Each number is 500 + 25 x the weight over its row's rms, rounded and kept within 0 to 999. Layers, rows and columns count from 0. Numbers have three digits each. The size before them is the row's rms in percent of the matrix's.

# layer 11 MLP up, 640x192, rms 0.0681, rows 180-252, columns 0-191
141:464500442472568495459487485499476524517492510531486492525530542454451443511456488468497499495489502501517501526467479473533468496536515495544459486497513488494516499526523539515507530479478504474471522475488528491508488511499503512525485486499494493475547499509482518519496522534471496480474525495506470516482497547494521455484439529485533508505469486531491510553515515508493519427469465467498506485493503501509487513462509517472466491454511520491543492498510474463503504527507549482514497528522489496518486513504457509475461515474527510516510461467498486476476536487544547478
005:472480518485525459530498517493482506479487488524491465485533550496535538503474493503498503482463547499527494504510456473550509479531548483499447517476496510524452448494554485491562498507476487488538482498499484514479497462513517494500531464476484535519521470485485516534564495497476501490488509481505495487524524515499516460477535451489504488514490470509508475504489518511488512493519529449461509521497514506517522454528485454490497500525516498518512485483531523513492441509533507435531512498507459452505473501573493520495498535475527489517507491493488469517510507474486530543
144:476513511523452522481513499499492500509496505459508448461481481500453486521510482482474546480541499495509514519497490468484469508454492475552505507486465577482488469476484527489506546497492449556492530436557488499531501501533507540552506510508506479508498495506504510504504496474520545485511511469508520531542497492500486465475475527531479542479524519484462521539511514478457518522501466511520485496527550506518491535475520496480533473551511491491482516506472463439509494487522493514497498505459479512530516445515508477512482491519505502483513510494478484535512512525514541506
005:538491473500513494533454497481449475511508491508505486480532488501557474479507469517521504506505509514555526471479489462550493503572490478499505484491489506540494521516507457487509460494472511505486518498500501524530469474507507502529508511491490518518504513470511451473522501511508480488512524484477481556545481524486474508504459471502494521486567524488497474478511513512509485526517499443448472520548476479471508482552453503513527519503544477501482465501464535500516552521510475510547502509524429537542474511485510525512506528493488485504486513509451513477526509468497486494
006:498480481513519486519446517455486481512537498525489472488559538505461506510477489475478529495474527538504510500509491465535515508529489478474473497510439481534501523512522476477529487486512496511512559515520460509472465428510512494518519503478481538535512512476471482501520492477503520467519522502467505517537486524476457504496478473507515489480530492522464486497518499506518484540539482471442487546519494501476484486507472436490476532485534520476482524489487502496522537526472496482550457531494414492502490555505498492493523526513483490482472496529499508499537474496494502489
006:491515518494508517485547499523478505469490484511550548493527454518511504453499537493524496516523494501471479527476489516482519526496462536541566470490499545515515502522520498491488506480518505492480457455502558498496491529503469486483485525505518529492482476520492444564487509498507513479503505509534508452483520477439518515514484500476482498501531485497536511497507521499507508503519524493517458481512532513487533510479511573482528469509474498521523510476534507481474503464473537547451487471497558469482508450491493482530519509446522514527502489517473506471455515529521492493
159:523501506498495524483471537497475496468482458515495494469500484497532511486527516511503539519510496513490496478472539505500450486519494523470485465479497515474477477542529493535452516472559471555501488489477510450467467532493486507492509540497497493520518507502465503493494429494485512499509470483449491521525512479480508490512511530520459498510480475457501509552485449489495489464504469494489498494489470499502489468525500494463502515490503448531454473493480434460516542479530500495502468475489463496505486497505495429479485487515494521472504530488442486456485472548517537509
163:474514529506523488514516505512511458519492529518526498505542491472498483486477464503531496543466535442510507489448482508499500517535466508501495481534444472502437499481538507519489512456497484511502488485506467521492459497507461566534513529524486473483521473492494511455495507459526510456485500550491476519493516507558535528479499515503519519524453463497514500514500504496505505527460490507479541462493493486496469510521492472482460499519495534517516529484548533498494502484544495531483494497527503475513521488527498502454498504546487480470465453490549493511478544522488561490
099:479502449505491472537537498504499545501541541518551483506430486504472501502447479512479489522497528472492487504471480511506504483535500471507527504494517508490505510533519519486455476492483475482511510469509518469535473532508488493523499520475499487489521529491461469515471490502477529464501458504517542499516461503496451535517495526495519474515454493419504454522496474502493539498447503520518510489499437495458525455459501519486504489470495513513513502486516517542468534487522506479507491541461490530513477503521521520498475530502480460548561470521493513494514475501525512494
005:489474483516527501494519510498515475475528518540521466504504494468506557541482515495500525503510556472454481531509504482477514482481542479505463475491479467532473499500480509472527534516498463485523517526511501499470507461490520500536441502509515539488488518486453502529521508493502487498510510478488508472514471512480529487486475458475476467500519457510508492489506515482507515509516542497509522483431498465528494465507506521475496530521522514561531520496543467514492463471506504513484440528480500409466517466537494513484499468438535514528491517527500523537505511489512530494
146:529528493552486523497476528514488511506495551451483513448528458509485476515499501478465495494498533528524486483482516514509483489479468500503518505508477496477483493503472555490467538489487484554458487492515486496502471500513484516549513521528491521505515519517506492476498522476513560486486509468450530505481519517497509536463498485515502540490545511450481480498492546495481550478490465529523491528553480535505493543492509472505503455494549522543506535477481508523490452454492509507492505532482456495501519432486516482499463502487543503500532509497467451515526480519520505536
135:534501498508499484507489517485480522501488529477477467454494499502523518527515533521530502527490471495527431510475531462502525545488468514464510499499525548529491543480554480457487473484502491477471517421540540498424474487534498533499503498488497497474520501490504544538512492542493491508488480512499492495529526508535523481519455468462489494459536519476499488538494516503471557512481484504500532527465514465489514515489512482463523468511510512512504496475499521504525536453539480482486538525494517532479510507508509467485484453455510486497502473507469499508510482501484526542
005:497481483529527508509494486496504484467511528485543511519489492479493492514512475471493523523518483503457500485490473521487478482471491512479570469492521504516479508485502494526524560513521498491504482512529547504499525516458490494501485522500508456498470544497482497488469502487490511510549457481529480423497514509533505489480510492434533442456490475487522528474488448522520489504506525535474498497486514473491533488500540569508461475525480469501541522493506487493474533486502518535435550498550564505460521483482520499497491482478492500529529509505471480501483513508534523492
005:495558488504488472466500508533507530520462514533469528482535553495489509495495510482502527514461537490507525509480496513502510502510484498513455544494477509456494476466517481528545489511503513498511517492523468492495458497521493508487505481474492516487545473517450488521500465525507486500475534502499518499508520520478482475528541492538503527517500514482478499517511526501496530464523495455481477501565490473484519514483477434510496453502525510467490510459474517563525470501495535487527547494464464473524473579525489512495506532521552492453471533503485496524479453521486483508
160:454482501515503494497482508529496492524522535504445520475551499473467495485511498471484519523472523481494501523515545483466493445458511523531481469493468542471441550526518584525515505487518425519512501451498504489515507524494506490504528519525517469498493546536507485523494543492516482540501505510471511515479531486526492508481528470510484504557509510468515531514487491489524508465477530522456480508502511541481506541494505482494488465516524501504518490484487505494485482518507524539466478534550528504506530479476515510511499521489499520534489516455489518451471536525491517532
006:479482535522479500502502468506475498470517511474473506520516522486471513488506518565486511492467488512563466474494510476525520506492505467466497513500488543489485495452524492526524487516489518501501510562505464497540491487480480526488536478501476476495513539518503528428512511499491484507534459460505503525500502498532472467508489495540516512501483558488493539508513492505496491503464468529481491522504479531479466479533493441541469490505516523459500506494440513487508519523498506460556503537524438521527447574509513489492467518535518491486511520450490502508522508499498490515
151:461511520481484486484509525530518505497515478534475490523530489506428496533441541508505501526505474479491501552496510500512498517505533475490482524513486552474487530494515515545520487486477511498451551496496514512507530506509492515521521493526482489470546501496478507474456486510510520478517535529479494509478546501535529481489486532520531467471456485486457514528513544464521500504494496531499518472487451469548472497500464547514513457524525509452499465520491516453506480472506531493494558525554503498513517462534497536514493496547483519507482529471496540473517513483513483488
006:489519498503486531501491497538511502447513508502518537512517466478507504497512514515516489510566449489459473492499479508479520503454529558522574454511503517498541502527488500487486530480552478488492530489479494483487519522481487481494472519521528482498479503505500472514447509508496492496523471522555493459477508456514532483511507470471508524471506488525506523487493485493511518541482540535527498474473521496494482560507517559520505492505478516517547508494528497455490531443505491534469502498503566489441510504462491487508520490480499511522556533477504493466489515521505528467
036:481531505475462524529508523519503501499533499467499580513517465524511465514507477509490506440505464489499497489485443459527463546528505511495503490488485526517490494532541529473500503490551511482510487462493492513480506564484484526472491538512528516474503492527464528482508508549471457455469532537498446522473521486517476541502502480493511515546507556521533530490486509485477502547480501458531443534492468501505486503520475480501531495483496502504472482503517492480535470510505501440532515497493526490502515509503532510534482550494533511503489503504498484480460484488500496474
156:519518494508512501496521493507504515497497468519492464470486487495487453471502510444539492522493510500520534470513536522463503480511543491511463510463516529462512493530521516473486501501534458551505504480439527481486516525476503487526518500461491444467549540536464501461468492558524506547448491472496480498527476522465528484503534483508503499463520494500511457478523505478501455498516496509466487489554499544522520513528490466464462478472498466522495447467477475491493490514496488464470493554514498508503480484502498521506474527489506497526538501464455527493480486500500467479
005:508495547470510500509494476517466509475508500481490450532501531456507490495500480511523494461504508502465506513483477484460487518484497505520477488490497522483515498571467496497499474497521494460534470499503489518478488520491473525497511519508487522504521526525519541531501492453503529539505469505495487441476494467477528484474564501501503478489503545508522468504459488509527498538529525527494506542501525516547469513487502532531460533505465511503503513510547545479485553458499533532457544519555547492479532483519504495508515514490539500457536497470483448501478554489510513485
006:502494466499491486483492494532535497455496534514540500497488475476490517494525521484520481493542494487429502493498468522495510476477476526492527478480507530521511495535486506432493531483542476485470499499495549476496524501479478486493449511506529512474490483492481478573485503487483475490486503489542523450479494487498523510488500481466519458521493457524515509494509494481548506508519523519541474488469541473523511522496541551476488494495476506526550513501568513481494519476475514560442486482524554471455538456474488493478515469479506532518526484493499507496477504516515515491
161:503509492480526501516424492562480500500499508489466555512546483526493475489478535523471482537499492465502474551492541479493518482492465476521539481498521537472450535508485512475514507466478478520508465433554498511489519529503502518488491487510485503527499503481488474463491484532513495491475508525460492509488515499500499546526460532535492514503461527486503545498490510477532508466511513520538551513488498487507474549485468542518476495479501541512528516490484467488460513462520520492473532531505501497505483511515509502527506525537512505545479464489497432506518469503532488528
139:458475534523464500511539492494542493530496526505509529520530498539519536493470517501531504476481539468477477497497503486463469503479498469458471513515448474501483510503477487508485522504474476543506541535495537492477505475487506499509505534466528496509512502503509487481526499501551507490495502543497477486465521515500525554470532520466470540484518509505481526567526517502509499467489510483502496536430491506513493535503475498489472469484487474497458454497467496518468549459501509507497508495495490535566524503483514498545529476518533513488576507515466515496502474508539491546
006:505489523485467505497521473500521545465505498485520524499483483508516519470506525507545493524518495472471495528510505566475531504467525536533535472489506523492497462512503531495497494487519485493482495473516522486504522541490483500476504496507517494488527508481505490538472491481525506489497513507518523460506507515480561502513500470463507482497508472510561497495504518474523530499505547533509507476493491480528535507465502574484492447496488498526513524477559510477460508479513539533438501458478546467474489479468509500482543468478517491494516470484475488469428512571494531455
121:522467506502469536509484497459520507495525484524548500543518497522500485483540503476523516489465463491495506482493522497494474490521530516473488469479466464494503532515522469507459509502510503481481476528500503497508508472561500522468500526476456482497498538469481451534512464482481497514482449494540481495521513495501523534493493498474493530527527471486510527476488494480502532524448518475486477523509473521484464471503511516527498530517530469493508487484471489459495523487545521491451484502526494524518505475521462489480495503513478508455589535522458508533442436498501444488
005:528516470467515523474467504523542527486504519502514534522501486519484516519512533502493486531527483500463517493500491582488529475489460542502551472531494536472527521475503494491520504502516502489447521439500525449506521563471480515518489508493505447482497492500489454570451478525490489477486537515487514452482514500458548487531502521476500461504509487532501507489519504499511497493505503523534485528500498516506494525487509533446480451471485488483501522476552491494473501486463525506463482476471530493474487529461512481504513477483486507509519481518519509502471484540524522461
142:493537518481519516520456518477501530476500484521498455478455451501491528486438493521472521537551497481511526494532490469548460523480516500509476509497495474518504486473519517496491487507510502460443492446482489528486517463473502498487497520511494474528521525503474512513494477474518489530523520509508480510431504502504495499499465563494499514502486506469462487495528516483492502483521462518487481447536492483492486530490488489469482516503466528507508443505474511455516499489532494510498515490461526489489468499503553520480428522492480552471495463496495525525469492552529525548
151:501503465525501478490493516541481484534484508461491505455489517501534489472507508489480535514509558476514492517507493468449480497510490533513497515544482507512508485516539546506459527449507508564541482421500471486529503516505501503499483512503505496521490521531491501487462508512509509520514500518486457526525529504496545440515485514495471517505489434460507525510502486490513473527487519456501501487480502519534489514527486486457430487484515535519558512477487487518525521507513486523471496488478495496475501540490510490543490536530521522467458469511520511513464461563510494521
134:480486531459464491468510516487446456478520523482501530461534472515478498496490505494502494512545492518502498462496513476488462509497489481494446476487462499485488494476487507472492551506489471484501527467481504507544504422481525522480507498495512470524516540505495488491519478482475528489511535514501506466497452486472469526498485569469485546523481471508519437524501464498483500466536517472541505490543469493501464492531526457502510457485503519541541459505494540515523513484507517538446547489518484509508489486503528507492507483481475510504503508551470484532508495479469526500
162:472525489541516447542485487540498470494484487484518518512499498490490512520425513525530517487529490485449459482480553468510492484528533477512491511471533474479469512499482533481510499459521498516504521514509493479519492545488480551512543499462426495470517503480468525511535476503540531463489502531491498459508474465491513474505490500498539474492457515496460448519510501464483513452531500531537509519470525485492479479532550472467522486512455500532523482498488532503497519467529505482506514507502475524519536504530516522530520489446492495503470492487510488513504499511487537517
005:530522527502471495467494463489500569517469497471465528481528528509470492485534509497503506487507471487437501492490530508523503507482470478495482511495458503480539487495490474499551517471518530514502504506467493462484476496512427505493484510492486465536532498495515489492506495427516467523529543474501514487487506497501495474524506514478509513491505523519487553531514514498507548497497486533479501507499522510497472524498523450533423476487473512514505481512501535456473556471494452543507500447516509530534485546467516532477521516537506491466496505466483483483514463523469487492
161:453482513490467559479499520494492523499488483534522507462553498489538488484509558500548529497486504497509527513484531501505441449514487474508462511522447497475490496516469505510475498480460474541465485491527478460507477530513480488463521537496497471565505545472421492453504463512529486488516504510523480509483468473491487458460503527503450500452535513521518535471500495478464525493511518518510487491507476502539493488509483505490469495490516518541480496491506502507503503516503517457510536541527464510512493493514522474512492490533518491507488527481503517509457496515513554526
152:457494506505461485481499543516476495542503562441455498514505465549493514495503506501519512541510510487496489515481510503520504513510481455507486485520464547511450530500447504431521495512464502466468517432516453490548503530510501474496540525499494486523512508477497554498461497494463532531511506514498505474498487506538481520505476480506476515506494502518490509487522506514495536490486487502518476532535499529468490503515491490475488506481484526547512488514532546541516499467484526520492518519574502521503524508501470524498482543524481510527490527520512487579463495491483489504
005:536490481486519531494543519455521480503522496486491537486514512561485470510489494502540518552527491537522497535525541491487475496537498506509533486548518443498490518469496463521485501481490506525521516475492499458467471502532520484511510511530535508492502495446522488463478472524455437505479483517494504564491489503502519514499497518485475496457526488495485475475529522521490495476520512491491490452483434538477508492540501514478494480505538502535499524469449490522511507502529477461509490464476460529527499469471491505534480500501481484447468506509536514504521444483527502478
144:503511471539531513464517507522475481535489495509495486477446488526505485481507521426496524527469485457503545488480514511486500517505529518490475487520494528519500498517510491558486513482478505506513509480481480476548532458497501478538502517504474495483577526562508451457523513503529505487491500486496481482488501505480503486501533500498499533491455468473509454500519533483521453502536483502494480501531452509505505470551482505452457483484511522513526498506470507513488479527477480521457460540525514518528538547514439511470490490514504498467514486495517521500469477445492486531
006:517500494499522468520481474494462502539500495545483513481517517508518482476497489530493522498459511484542483499480536487545488517542467489485454525487494498531497504484472497469494442491470501528510507466495495512510480490520506487523519514452484507510519494493510490477506494514502516501495562461488496527491506521459476463497451498514465500503550488468479508502514538510485491501513507459456476558553480482482489492524429471520543529488522465484459458477498518495522533533501515504563497507481431501540476541498518509485530530525488447474462505490471534514520467502504487493
005:511485484516522496490503481514454468505512507565541514505506481514514516455486524473487531530489525503523487512465495512506499511524446494491494480452488497529481512482477513485487474476502516528472492464524526540521504509491512466512485519486486519515517488505490453489517493507484487487480543457496508505516515538476451499490469462484467474467551482456528520525509554486494487498515490447455457521546462469452542491502506516495568481492532453514487477458489527541493504521481530503504512521496469477538480517475512526504508520483482472483477498555460562511511490484506501480
006:481495487502512503528496496489486458509546482517532482513491466471591453465529489496489513503538506508497497511508519486492470507482528494497540467457512455572483525535446516479487478506491529540514481452523532561498492516503515471528514506481520522520458490503508493502471564525531498514482506495492468520531481530514491512448468489502507488504504437483497499487489502500520497478499528446502480489523480462476514515506490562508576526492519445549495480501513499499488502505531479519488516518489478463495513459473507518497493482495481483462491489485495496483492508473515512478
005:467499491506499479533487547474510475445503502521489460525498496437550536475494462491482534470501542513494497496475505458529497477463575462464468536503497525543497493517513505492517513505506464500540491521504463540532514453461510516521494513477522542492489495508461497502528495540480512485510500490501488478517496540500511462499509486548543472540469504529451503512476482496520485483466511466498525517482518459492494490475497486509503523501518520537526491502498487504508489500474527480525454556495466419470498498532504510457480511511515496482508528529536499524522501489505509527
005:524535505496514485476515478456516492559518508504486491465514504513494489563475472483502506488526493497444507498493493499482472472523524537519509478517512441502492472493512521458496537484521488482486541501506543497471512531508519508489480513521527492479445513475480461555470513508454476509506486508541493460525498536489526537488515485448520505491517466508502474483499480492475510462562533517514536462430495451492525497500468500499485525516519508528523502480499467509528480508474512490436507500505535477504511501494485493502543471464505490496519455556542495512469477533519518486
006:513512458463512526529534518510514528523487508462514506544448525527496492521496499482502506529482511478571531479489512505520503504509482489529508530520523507469480494453503486563475497511445506485518441479496532492531522544454522502499533480510513480473486457446537515485475508521461519485470490494487452487489512500495557465495514576526474519539499520523495533522483507515470460455479529509497518484529485535519493514500487468457525499487494474503475480514482458513496461477506515485511510474506511522498515478513517481561468509516467512492492486470529469510524505478514493502
006:497497513475479488485506481499506514524482469481446481484463510508503489482502495516521504515459490496531536502526545464503477504496496474462477545520517481481489451443500530527460477517486488529539502509463483518510484490519523507512512509511489493482535498500506517452501467558504500501491500523516485550485498503504525500497510542542498537478526553493463484502492488508490518508480483477485538507539456497474487513506469441516509538494523527475471504526431493545538501521537513456534526517466445538527487537494496497483483513539508485453483528487562498519517488461477467501
149:480494534496466479503428481487486467485501527462514527497491507480491506477496540537557531530504487521503513512489512487539482523474506492498540486514484517513499464482507516535483511502506496486456507471506466472496514528496495455466516508496495494455505512460493516492483489466508487521527525476558538538504490488506515541510519515496449503488511462517483477557530495490540458487466521445526491480471520462470513471502491510530518503540485531503516445499430487485498521465495485510489531515489465485496498535542543506497482460508493455479482465545540492518479506489545508515
005:501535510481493505510483489503544531461515509496483520553496501512510518503493492478504466477536490526465486492485534540472521503479498551544570474527491552454543493523513473494483469494515463523501493502486519509463489538502473515503517517510495466520527494501517489539494516507533532515517497529545544456478486452507514461471503494470530484516479476523522522512507528505537522499507520527520486477486551535498473549490508509487444474503454534516501502524546510476448515452505474516462469463498540503480496513489523469505524510558473501513479492472526507464497507504482490495
006:475504498537530499476477478491473490477502507508438477484515526481470525538506506533472520472513533516519483492492515465541521498498500465471462522491472528498493515476513493458537521492494492516520525563494453499509488446503491547495499506490480529515512509515464489447547475490484510553547520483484507501507492504522468504506505478524508477458490552516494515517508488486511472516477479475456485551482480492476472482543516428548450498512486518490513519498466534507514496505478478473548490524513444488528471561519485496469511505486517498517506539491518505496525495487469472535
159:460511484535502475567531512540495500509519553496475505481522499517513510497510512504473496504523510483511483519538514532506516457508477467506493489493513540489467507484559512495488495503528501502463499492529483470483472507492517560496530561549502446452496514491499512479481525535506510549470516512459480522483544487505520532521513504473487554490471503459528533506502514483526545456472451524501513496463461503471495538475517495496522505460553521510497506461525507510472510479528493523493491516494509508537498521531513479492528525477490519545471441462484524499510512533529499484
034:534500492537467511485445489471523519505525519496481502475540515517470522471474475516530477474509475487490460545444474502497477515521497500539500532508531514471512499503502476484487503481515500490517498506515506496470527482506557501478521510479509477460508529549485524530480534551480486482492510511487477495485544521500492555504470490529481494521490467511487568457484547470506500479496523483486504479477440460479512455514487446499508468494495532514578474501514520469539499492536491552494470480480521472499503473510481484506521499453503515489522494534489480499462482489480458528
006:501539523473488489505535486503493538496505492503525506517483512543515474468475524457527480545489508466464506540537529508470497511507474540536507495507528474479482466489488514565478490504484497529507451462492555477456495532535489497526501457491517494530512473476490512525472501509524501473497532500531547460500482490463559497501498524491470521503518474492559526491501527511500547499518536527496494459510520522514537479492472527491494435507514465523488494492512489498471481453528506533441499439461525510470480468492503495504515493475512492475481487485500497477465471536511518485
006:479496507544535476516485497498519519477496511528504506503504516486482509500494497517484528512492515486531453486508502530549531503503512479483495477505455530479478443446531478466553465505504490476503514528530456517505487496456517541513512483490473503493507532516445530473515487463497520472526549484502523490499505542491463509524492490511498461538497494507482529483530509475506539502510512489457495529493490454508505465474517444508428457504539524463493517500493511507481500548495547474517476513480448462516487547527543499468484475544537485512487482495477510490517471549485499518
005:494546464476545487508485497498520488449502485483510499484492484494501506512557489501494524517520468507470523501501492515494496446434473505492503475498501486505502543533461454453489523532530508483488498477515486462503502479486447499497473495490476468491464528507486486543436466526485486497499569514509522455497493491481500490518520509484530482429479486502496469486519475487517520547530529508543501533510502490505481526509508536524446482456496472470496545502508523469504491468516508537470526511489518515478481561472509484480509495512493543463538530504526475463479486525508499485
154:474514536511488527581499520530501539517495519500514493512488531513499495523511466493526499490468522488525523527520564530496494491505520483512502528509486498465480550479507505434517485483496488502473525511468548542464550521516501518537468504524512513503529522519514494478481509505501514502510492524479476462458491449541524466480523495481524544494469441516494504545537506498497460493495459475521553491482505481479480503537506489452563488496486534500456514455542508488530480489492508523480510485494516493504523514504550480533481507502491515524502494497526462479459465474476521494
005:534496474526520509528485516465470472502500499521493535475516486480513471480515480500451552484486491533547501503491510474556511493506450498469475530466478523550455538512515456519541479529504513480481527450548509505526476497508501500482492496489512495502518501457494479477503492485470484534491507474451473508527540568503464509504495490500503432481490470492489457517513479514486470487518494478454513586546475514497514476503515477509487537518530475499484473464473502508498514537501505487521474502514455485552495489504498533523476513507516484529504491527447509497527507490491489505
078:540498462550502510468443514519544501484514505490549469476527532525463487482505492505460505476493480516483510510479492500497509493550528542508447489490465444469512498477510489506481509487457492506508540480512507502517526490536524513467492512565510505474514510503490529539480514480478484534552497524537472437504482494480491507474501520499511488468502459508506531466515509462491486489470490464534496490506459470510507495505476519484522524458534499550520481495475501439497453499531515502528487503503512508532499484511506504510474502486462519470583526513524462522465481520491513504
005:520501472478543527510519541518513450467474504478474503529524518506475519526477504536502500514526474545541471463475480505514465491512485487527511510518515548466508534492553447548488528507468495474460508511473464475535502515486522519493474511491482471455515503534514498486492473551435491512502489477499483505494516478504538479521559521529501487520466555501484499478484526515529436497493495493503482518508484535492504544487502510473515463520490463444528508469435515505518467482459523449506529515497483510500491514529494479530489518488524502520522495520495486511528503503514494533
006:486489497473461512502488509495515524491477521464510498486482499531511472462534506522517507516484479511536534479527519475528478501530496480450491533509510492503479494471510497492480490510506499518529501516478489478555494482512531488503504471517520473502526498496520482437524504545500479482476495513505474589512478491549483524484473498539513555511497540481479480495505471507493506506495481502505517483546457492488491484537474444508509521488542483448481510527438505502522503522543482463558531524501432574526469525509503500517474513542491484482500504457525495533533510478493490485
154:513507507479521533538468526510490500489450495496485522465480519510478489495528470488463569511528543441519497470520484520459499547503522500499490497534525513440487536516514471539471486463538491525466481519487487518521470476521460505508490549478490525487509511478512507498532515463526490480514497545496490497446505486500522521464504499506474548505486453484528501494490475497528509468508455456493500485556496507527466541531464501525494470501494512508464518494490506483498497476563549476465499525512483488502534527485519495530511498491498532472510464473503468518476541504522475542
168:476479529509493452499494479500500485568497494480488526519536503476475462487505517544514501504504471547475506512476508474521495453520502500518531488475525536500510501490477496444470528506522514469561528500526484433499518514512489497527498471500546509490504495490496502518519470523502502514502551520470531517576475502509481515461466476509542475545520482491476493522501516493525499515451525511475484506466550497491506475486500486523522503549509458498490510488444471481458544497506563497508492502488538502494508482502525550487508521512468476541516514542512495497529514499480463464
006:493498482514512485520490484499506520536511491515516480472471513524510455470497446473475534473491545470496514515513530477501474493520492463451441525483535432544473478494460556479503472506481501532529489472521519557499504494512507503510512507492526525499491491462518517490514504509487486506473518511477506525501490574501495502483471513498510499557535472480456495489504489505491524515502500454486518479502468459485519482493491455502510555482537473556476455503511490547513516542517492512509516526502456469515544489486489525474481502525469457461458472504492518540501479476493496484
006:466508520516479485492522497514494531519466511520481487470505532491467509513460505514496512504472535488488481503527510454484492494551513468503449515516486463495487483493488519500545517517470494504503533531504521509494464461511485553541514483522485533461523514490499518549533500482495471504507534518507532508508517543484518500500532489526508502553519525492463468487511495499483550509535485474514501453487508441497501465485484467493469508499533504492516481481531520514549497504463541459486475489468485467487497503545476520483481479537577486438464469501508485553473480556493479513
130:495485448498482489502504496496509438529472503473500526476506510510534548489522504504522516490501505488533477500507531478554489511526487498482480509490497547458477482477493504469451531520505527473462497507513516508511521500501522462525513517534456506482543525483489541534484530445499515532544524544489478507471466495471522519499489507519501541445470430516518492495521511491518520467495529513526472538494465498483469508499516485479533507491481522508538449495518504529504546509510507494493492528459487510474525463494509532512495449510523507515574480535476521478542488478481475536
153:481498503544488510510503517476525483500521530488521480490517489548525506512473558532498514435516482478483516520474542513525468472456495486479508480528448481519463548497476496495522521480475528554470498486521495518485519523486501493496524489456487465514509489501458520505500468483513540454480488511528528538480511470491514513471496464508500467469540535523507486504495490470525521481494505541547501472505508547510490495498549487493523497521528453516458498492506548484486500436533500489483499523536523563493518468508487496506528525485493520507483543495445507520509490552477528524
083:501509510545506532443490511499509504462454521504506515489490518498494501519469484514552485553512470469462488539478541489482506514509514517537506504518549498457535511502483505536497496471490478532490507502493469474565515487526477538519463511462442489482532515538515467505478484499462516514505480525487510469516499483458483481519495535523496487511477523484516555491482556480507526476455514465498544498486487485472496497463501514507529447516500476479535546490515489486553542492526511505492497480484453486509512484518438512476469507497524502494521479543514486463460468503487512509
006:511526523493498493500489495491481508472493473485500532476511469504485527508506505484503512490523504491414517520516510518505509494476502527522530468514499498504546516550486495474509517489522486507451521483487547475473500510496458500524470536501505515497493504502509463573490485474513512510535540528510523448502495484459533503513515482463505480464515478508519477492505487486515535539525517527542486475475543480500500516475507560492453509463482508506527501490590516462485539452476502565443493447486544488499517462482477479489535506512502498496506491492513494476468517521492502459
150:506488467502492542493532511495500479538474475493488470505523528503481537498528495503443546491492499436449474475470540499522508432527524541512503517552502509491471519493530522494502484453486458512524480493517502476468509506519484513507537492504508509556476488504486512515492483517496512484491510512479500549497498526526502486448494533519527518479510473495504524509498498483498513521515524512490512509491523499478491493480521488519521512473493492521487547464429488506494550479497520495503535473498514533504582449523482477481489561507557559495496503533490449487468485502524485504
160:485488501506476514466476544513492486530493453524468500504520486530501487422486478516495524524448510513446513520515497534526496464533502503524512511530523518530459513520485499494534490490511478491545540559522504498499503518502474501486540515457473467525503515491457527537517453475522474448475550533499535529489445492527521487477486501536520492487519488519508460533498543498515474498556496515503517531530501492469493483514477523514528528538469474514451490518477452520496499474492489536507485507517470514497514527510540484486456537482506503493506493500503500508463547491534502501
137:515480486483469487516516496486521481525525484491511451437538516493476487470520502509491532461501460491473545513470478499520470491531482477522470503509479527470490520473526496465505543497519507521492514476495470476490452524517467523521498532571480525533480536496509509480483520498544490518445515499460495437533497507541532494539514507483459528545524512505516533484489499497456480496526490512511528540553493474481473489550486535491516499522472510503547459468491496445517479513513498528451513475502510481517514458509548535526475502484499487505515526487486479503505526492475493501
158:499529493478500484520485486488481531510507540445512488524483491551495536509522534501506505504501434474482530513498514447530450504496504479538474461471506537500490509502446524485512476501500490490490514484511518524489507502486502509487517505484504464510530509545510515516389508489476575512467491511510516501480482511470491521479520490534528501552502500484464476521554523479517500488539482525490503487539493505483496508476528488519549510552496501539492465511482515491491460458494509488520508518517508500510558443480502517493533502485479491507513463503462515554514466509503519507
006:471488537511508477517481488478511548470461506488479474486558563526479546508469478518493547518518544492503486485517470479502497494512532486484457486494452519499492487471535486466546512502495494512543510522510483505489477436482507532512529474490495507515505538504502510514539500507495508479521534503535535497478510527530492488501534448514527509533526525487486497470503522483515571509523505494511501485462520475486524472521474464494460496535526487485524504471501538510529503522497507440513494513492441469489465550548499478476512504541540506475473482480493505526474506541465505501
005:535494444529537513532461526471537490508539499512517482485503519509498495477505459445485497504540549531498513513505492483517491433533531475488516483526510479534469523499521512479541506492489511536514490512515514541487494488444501534527502506499543528508494502448467477531509476483479484476480490536445484500546508548540505503483465511447489454544515463528487481461498494508515499477526510492497492490471486465497512481491521503462489508500536486542489483499520487517497513532489470517496484496520474474502539467501517549496505464498444486483492467556475500528507454471504515504
006:476512486522502516489524510524493478458494498503500499498493491447474509502507494475490480477582480519467492517470494495481530486456511542503528480495480547519533495556534505475495535507550488470504491514506496533483498474470471510517444524530503516492490533510485461534483509496489519526507484538527492461477497447507494501487514496473527493472509492528505478519487472483529491524503514508538511503476542484515500519474535559537488520486454526529551518504530485462506502458479479544451474509531552465438524465502488475494537472465499509518529528516523483499499529483502481499
006:488491514541498525517516512475522508489484517464527499497510520513476445515488482507504519494447493497541474512555499480534501506517503462461479537489521506492449475475505493538530504510453498492520488549537467460515517488495499521455547492482525471493517532472484543443521520468483487483537462499487459507491507534502477471516490499506518506535482517492459535473521481541480473490487492524484506518461506527500475467515496453530446516525494472483498475494448476515500495516507474492550554510518451540505528505547506513488458485503535486521515494482485492542537500525515510507
005:492491509537482479468504532515485478474470501519446511490533507519490539486482521512516528551498517497514520522503484496489535478487481508501487510500456508438514494474548434529510505477510522498511516541517489503474472485505524527522480509477451530500540506535435502524525454475515462494501529538493537491485533494467493467522516459521470491458551505474509485489501537488481537508513500505472448457538494487478525486497467507495518483511498511479519516477494536473517467477479519489473504505479473503518463518515478511510538511506590515525491519542476481528481483515467521487